config = dict(
    rope_base=10000.0,
    parallel_block=False,
    optimizer='soap_variant',
    lr=0.00798,
    doc_mask=True,
)
Each number is 50 + 15 x the weight over its row's rms, rounded and kept within 0 to 99. Layers, rows and columns count from 0. The size before them is the row's rms in percent of the matrix's.

# gate: layer 10 MLP gate, 320x128, rms 0.0625, rows 110-118, columns 0-127
# up: layer 10 MLP up, 320x128, rms 0.0629, rows 110-117, columns 0-127
# down: layer 10 MLP down (transposed), 320x128, rms 0.0627, rows 110-117, columns 0-127
gate110 099:75 36 55 70 76 83 66 61 82 58 47 41 53 59 51 23 57 29 40 30 33 63 63 50 39 32 55 51 50 40 30 43 62 56 56 53 50 48 55 94 46 40 24 38 59 52 76 68 57 49 49 46 69 51 53 48 60 62 38 66 47 35 51 61 28 21 68 48 46 59 52 56 54 52 20 63 40 45 55 32 26 41 43 49 36 39 87 43 56 67 47 53 43 56 27 70 52 46 47 51 44 23 79 38 44 48 56 40 82 83 50 46 44 33 46 34 47 70 69 46 08 41 57 58 43 54 38 70
up110 101:45 90 60 44 24 65 52 35 49 56 49 40 70 30 24 38 53 30 42 32 44 48 50 67 26 77 31 61 46 75 29 64 92 30 75 57 22 51 41 26 50 27 13 36 44 44 69 42 45 48 46 59 55 68 57 42 51 66 56 59 40 36 64 39 52 54 70 38 32 72 30 40 48 57 55 67 55 47 55 57 45 82 50 54 48 53 44 46 39 34 29 69 64 68 62 58 39 59 70 70 67 32 58 54 48 30 49 76 46 69 34 69 39 35 36 52 68 65 64 52 64 41 50 43 71 38 40 50
down110 100:52 09 53 34 79 38 54 54 41 23 62 35 36 71 44 41 47 59 88 09 85 53 44 45 56 66 43 36 73 46 52 34 79 67 49 38 50 49 46 73 85 70 33 34 36 46 38 53 41 51 30 62 49 43 49 44 58 72 44 42 10 63 45 47 48 55 45 45 60 36 68 48 49 41 78 49 46 62 63 56 59 58 57 16 32 61 52 57 51 28 54 63 37 43 23 37 61 45 51 77 62 72 61 45 43 58 33 37 58 52 44 21 61 59 58 34 47 24 63 49 51 41 49 66 58 40 42 44
gate111 094:46 46 46 70 58 44 62 63 45 56 51 66 46 60 17 39 49 67 55 49 63 52 65 69 56 30 29 44 58 44 46 41 49 49 42 24 53 58 55 59 63 55 60 20 47 60 41 65 40 53 48 77 59 52 47 36 53 28 34 36 35 40 28 55 45 71 47 67 69 88 58 42 52 32 66 52 66 61 59 27 65 65 49 52 61 33 49 33 45 46 79 44 50 45 77 02 46 67 47 47 44 11 24 70 17 67 51 44 45 54 43 56 82 26 40 43 65 51 34 21 46 22 43 59 43 54 31 31
up111 098:62 33 41 36 58 73 18 94 28 62 40 39 32 36 57 56 37 56 48 65 48 43 37 49 62 29 43 38 49 29 23 65 67 39 44 54 51 73 55 52 51 73 53 63 32 59 19 77 72 80 46 55 86 14 69 58 70 36 41 54 54 61 43 57 67 48 51 16 52 52 49 51 63 52 57 64 48 61 49 43 45 47 44 61 40 80 17 54 47 38 40 34 53 49 28 36 47 54 57 77 34 64 57 57 46 52 48 51 38 63 52 50 77 36 77 46 51 54 44 40 40 60 44 43 67 55 18 70
down111 094:20 59 50 57 39 42 39 16 81 55 38 44 62 54 32 40 53 44 33 43 44 44 43 40 40 29 73 29 37 63 33 66 47 52 32 43 54 26 67 59 65 57 57 40 77 49 61 70 18 31 69 22 67 51 42 86 60 28 35 51 44 35 31 37 53 50 54 54 73 44 59 64 42 83 64 49 88 62 66 52 43 52 48 75 45 29 40 50 46 39 71 34 70 67 64 61 70 41 35 61 49 56 39 62 48 39 44 44 56 75 66 65 49 64 60 70 53 55 47 16 48 58 66 31 45 55 35 64
gate112 097:49 73 42 29 56 48 42 45 59 66 70 65 33 34 44 47 56 64 90 38 50 22 49 43 51 78 57 69 39 37 34 45 30 60 50 51 37 33 42 15 50 53 67 43 65 63 45 51 28 16 53 61 55 56 40 49 28 58 50 58 40 56 76 49 59 74 40 27 80 40 47 60 61 61 72 52 25 49 61 44 80 64 77 74 61 68 32 66 42 54 15 32 64 40 39 71 42 49 42 77 43 82 52 56 57 34 39 65 49 67 64 38 51 35 54 67 73 54 50 58 43 38 53 63 49 54 28 63
up112 099:54 15 33 38 26 52 63 80 72 14 68 50 52 48 55 47 43 49 66 29 50 40 51 62 61 42 38 79 35 51 51 94 55 29 74 67 49 53 50 47 52 38 49 57 42 62 50 61 33 40 51 36 64 37 79 42 51 44 60 22 44 64 42 70 44 46 60 40 51 49 18 59 38 24 69 52 33 73 51 39 28 71 52 55 79 39 38 40 25 39 76 52 55 69 58 58 60 50 39 72 50 72 20 66 67 47 36 49 43 74 63 48 40 52 52 68 55 41 61 45 84 61 54 53 41 38 49 59
down112 095:60 34 60 55 49 46 52 62 41 70 39 43 67 61 42 35 46 39 13 52 42 55 51 53 53 43 33 62 61 31 60 79 56 25 76 31 60 74 63 56 49 55 39 58 50 66 66 74 54 71 53 41 90 67 53 51 64 72 52 54 57 63 27 29 40 29 81 57 32 65 15 65 29 34 59 71 32 49 53 48 56 44 49 56 60 30 75 58 44 46 67 60 25 40 39 41 29 56 51 61 60 83 82 32 53 75 73 20 56 56 73 54 53 61 42 56 50 43 72 43 37 50 48 47 62 35 58 60
gate113 095:72 56 65 65 65 68 71 75 64 71 44 39 66 58 21 70 49 19 61 68 50 55 58 56 47 32 76 50 53 55 35 45 17 47 62 73 56 43 32 29 51 25 49 09 66 55 53 56 33 46 40 41 56 59 51 39 49 52 62 50 36 49 74 54 68 71 69 34 53 35 51 40 60 79 45 74 30 61 64 53 24 66 39 33 36 37 72 83 61 47 55 23 51 31 37 62 50 56 58 66 29 54 46 63 54 53 34 64 51 58 29 45 23 30 43 64 32 41 43 28 53 47 60 39 41 54 79 46
up113 103:49 44 61 20 43 61 23 41 49 64 41 65 50 47 48 41 49 62 62 17 68 53 45 27 52 69 34 56 67 52 59 47 42 52 54 66 54 44 58 49 90 39 69 39 75 25 58 44 49 54 77 41 40 27 45 50 72 62 61 53 48 33 50 64 58 44 38 36 40 43 47 42 58 63 26 55 60 34 55 69 71 34 42 74 62 32 82 61 48 47 43 50 23 30 54 73 61 65 69 46 66 69 46 32 45 49 57 24 78 28 77 53 21 78 26 26 63 53 36 56 40 51 59 72 50 60 67 78
down113 103:39 48 38 36 51 61 57 77 41 75 68 79 37 38 46 56 53 51 62 13 53 60 48 49 39 58 54 65 56 41 35 69 42 55 45 70 47 60 34 46 55 28 67 61 80 55 60 53 51 21 88 48 38 40 24 30 50 67 55 17 45 25 66 72 53 52 28 60 42 55 50 63 63 48 48 38 50 50 71 49 41 60 63 65 49 37 64 34 25 53 41 26 37 49 53 48 40 58 41 57 37 52 42 28 34 73 41 39 90 57 55 65 29 67 82 25 31 69 39 25 31 57 58 37 51 44 60 70
gate114 095:79 70 19 27 49 37 66 41 37 55 39 21 52 38 57 26 49 60 71 43 65 73 38 36 17 51 39 46 39 69 31 46 61 55 50 55 65 61 65 80 44 54 47 50 87 61 22 42 60 37 62 40 41 60 59 64 57 66 38 44 69 72 22 70 73 59 63 17 52 66 39 54 40 31 53 57 66 58 68 50 43 58 42 71 89 41 44 42 46 48 31 54 27 46 55 35 52 45 49 69 61 57 48 63 66 58 33 66 31 42 26 70 77 53 48 57 70 51 42 57 63 46 55 41 47 51 24 61
up114 096:70 60 35 55 55 41 59 47 62 14 48 31 41 66 49 48 57 64 43 49 34 59 24 16 47 72 41 41 48 39 45 35 22 40 36 39 39 60 62 60 63 69 53 20 58 65 41 44 31 42 82 41 56 27 65 23 20 42 37 40 57 29 58 73 33 75 51 48 66 63 43 58 49 56 43 46 39 58 70 37 72 47 07 66 28 36 42 41 34 46 80 68 63 37 60 49 61 35 32 43 27 44 44 71 43 60 24 69 46 60 25 64 29 61 36 58 64 54 34 35 44 57 44 64 54 56 43 50
down114 098:70 40 31 49 43 39 60 51 57 34 53 58 59 45 63 42 65 46 31 53 51 36 58 67 59 33 40 59 45 27 60 50 74 43 45 47 14 40 29 64 60 48 46 42 67 48 67 80 39 55 58 90 71 50 68 55 59 50 94 69 53 37 62 57 22 44 77 68 46 64 45 71 66 35 45 75 56 22 62 52 58 37 63 52 36 42 37 63 57 50 64 63 58 47 56 79 55 64 55 63 65 64 28 39 32 65 72 73 47 44 52 55 52 43 62 19 46 74 48 46 47 12 33 39 28 40 36 71
gate115 098:39 38 25 54 48 48 40 30 66 57 27 40 50 34 56 47 60 57 29 59 40 51 43 62 61 53 39 59 47 36 63 78 26 52 48 42 66 45 52 62 49 50 37 61 42 41 16 72 37 39 32 86 52 59 73 43 60 26 53 48 72 55 27 62 76 33 43 66 78 26 51 37 69 42 24 39 47 42 72 61 46 62 38 58 52 69 48 15 74 46 33 74 54 38 27 59 45 67 40 24 36 49 34 32 52 47 57 43 65 48 62 33 42 40 34 48 63 14 59 19 33 38 68 74 63 36 57 52
up115 099:57 46 67 53 43 43 67 56 38 52 49 35 59 45 59 67 81 67 72 42 58 36 61 38 59 18 48 54 59 65 24 59 79 44 63 30 60 52 41 38 83 58 54 61 41 53 46 54 61 61 44 39 52 81 44 70 39 45 36 46 33 62 45 46 47 62 53 47 15 50 57 44 67 44 48 38 65 44 56 36 53 57 65 78 50 63 67 66 51 55 83 20 35 49 89 77 51 30 62 42 61 44 04 51 32 53 56 63 64 63 53 36 38 71 60 24 27 64 50 45 50 71 41 36 21 34 36 42
down115 100:59 52 59 64 41 42 49 53 06 34 43 54 71 48 69 49 16 56 50 41 70 27 56 27 44 71 54 55 42 84 37 20 33 31 58 34 36 65 75 62 52 27 71 47 75 62 47 49 58 49 49 29 42 53 20 67 58 49 56 37 31 52 48 60 44 99 32 33 51 50 36 33 35 39 47 38 47 48 37 46 42 37 41 33 75 40 28 42 68 70 43 38 38 58 34 17 35 53 50 66 50 50 36 64 55 61 39 38 63 35 45 70 59 58 52 55 62 51 37 44 64 38 67 50 50 54 80 37
gate116 102:58 36 51 72 42 57 47 69 72 19 37 48 44 22 44 13 49 53 26 72 58 46 56 43 43 31 67 55 52 49 41 35 42 39 47 62 45 58 58 67 28 27 42 41 62 67 49 66 73 61 53 56 33 62 50 61 91 17 48 63 60 94 70 51 67 68 59 64 62 61 31 55 40 51 65 44 37 48 62 56 28 28 46 43 50 50 32 54 38 09 50 60 43 70 44 41 32 55 30 55 46 41 41 33 59 28 39 45 76 62 77 54 52 61 58 51 37 32 35 27 34 45 61 40 29 45 37 55
up116 114:47 47 47 58 44 61 42 45 62 84 35 63 62 62 76 36 40 73 41 84 66 61 37 52 69 48 60 66 51 58 57 67 48 37 28 35 31 71 41 64 61 59 78 59 45 29 59 29 56 52 43 40 51 45 45 56 47 56 48 65 25 55 44 47 55 47 50 81 68 16 45 59 60 81 40 58 25 53 60 64 61 41 86 56 68 20 52 47 38 37 46 65 42 37 39 15 50 47 17 64 33 39 47 31 59 56 48 79 83 55 63 24 47 53 27 54 59 35 36 48 39 63 51 61 42 30 38 58
down116 115:62 51 45 60 54 61 52 65 46 70 36 75 68 53 58 44 37 69 33 75 62 56 24 64 56 30 40 52 51 45 65 57 57 32 18 20 28 43 23 51 49 57 86 47 40 34 70 60 51 45 51 25 39 51 63 85 43 65 39 55 31 60 40 55 47 69 23 55 76 40 49 69 55 69 52 25 30 64 64 80 41 51 62 53 47 37 52 59 29 37 40 69 65 45 48 22 34 50 44 67 15 45 39 49 62 71 46 66 52 51 75 23 49 35 32 53 58 26 54 61 41 37 33 67 53 34 42 53
gate117 099:58 64 83 42 54 42 47 57 41 62 36 44 20 59 32 30 67 46 48 57 67 35 49 54 42 73 52 59 29 43 54 61 25 37 47 59 25 43 52 44 40 36 45 32 64 49 42 27 19 46 33 47 55 49 41 55 57 37 25 62 27 90 77 64 65 56 55 72 43 69 68 41 28 64 64 52 60 83 46 38 38 46 68 57 37 64 39 48 75 23 44 07 60 63 62 34 40 66 53 48 58 54 65 31 39 63 53 77 53 70 44 52 74 44 41 74 47 41 56 47 50 25 47 73 53 48 33 32
up117 099:56 35 45 49 37 42 52 67 31 52 26 57 57 71 35 29 65 24 41 60 54 31 75 38 56 80 52 57 28 59 68 58 50 34 45 71 56 47 24 58 48 52 74 45 72 36 65 13 50 58 47 29 49 40 74 67 55 67 48 42 62 57 62 64 57 25 68 93 37 41 66 40 63 55 39 63 30 50 47 50 57 52 81 67 88 58 41 34 61 40 75 39 52 72 33 57 51 78 42 73 66 48 46 49 63 47 43 47 63 56 42 65 53 64 21 63 60 60 66 71 45 41 49 61 32 61 53 28
down117 097:66 49 15 34 41 56 41 58 44 23 72 54 43 49 41 23 30 72 74 46 48 47 34 66 45 35 37 44 74 76 55 50 43 66 24 42 54 65 51 58 65 42 33 42 42 72 48 86 61 50 48 79 42 64 40 48 56 58 57 45 36 29 33 49 32 42 44 37 62 12 62 45 62 46 66 81 34 47 20 50 71 57 77 38 79 40 69 56 40 49 28 63 34 26 60 74 39 40 39 76 52 51 62 43 28 38 65 19 55 36 61 53 59 38 49 50 47 56 44 42 51 52 36 48 65 48 67 71
gate118 102:52 60 27 30 38 54 40 50 25 45 26 42 35 41 39 55 50 53 45 48 28 83 35 22 61 40 68 60 45 51 46 58 67 35 44 63 39 38 82 58 48 51 56 65 33 49 59 51 33 43 54 55 47 42 57 76 77 59 56 29 71 42 37 48 92 57 47 57 56 38 45 49 45 19 61 38 85 67 61 43 40 77 31 30 47 60 37 80 69 62 36 62 58 55 60 45 44 50 50 48 47 52 65 59 41 62 69 59 38 27 59 78 55 94 57 49 35 50 78 56 64 66 21 43 46 39 70 64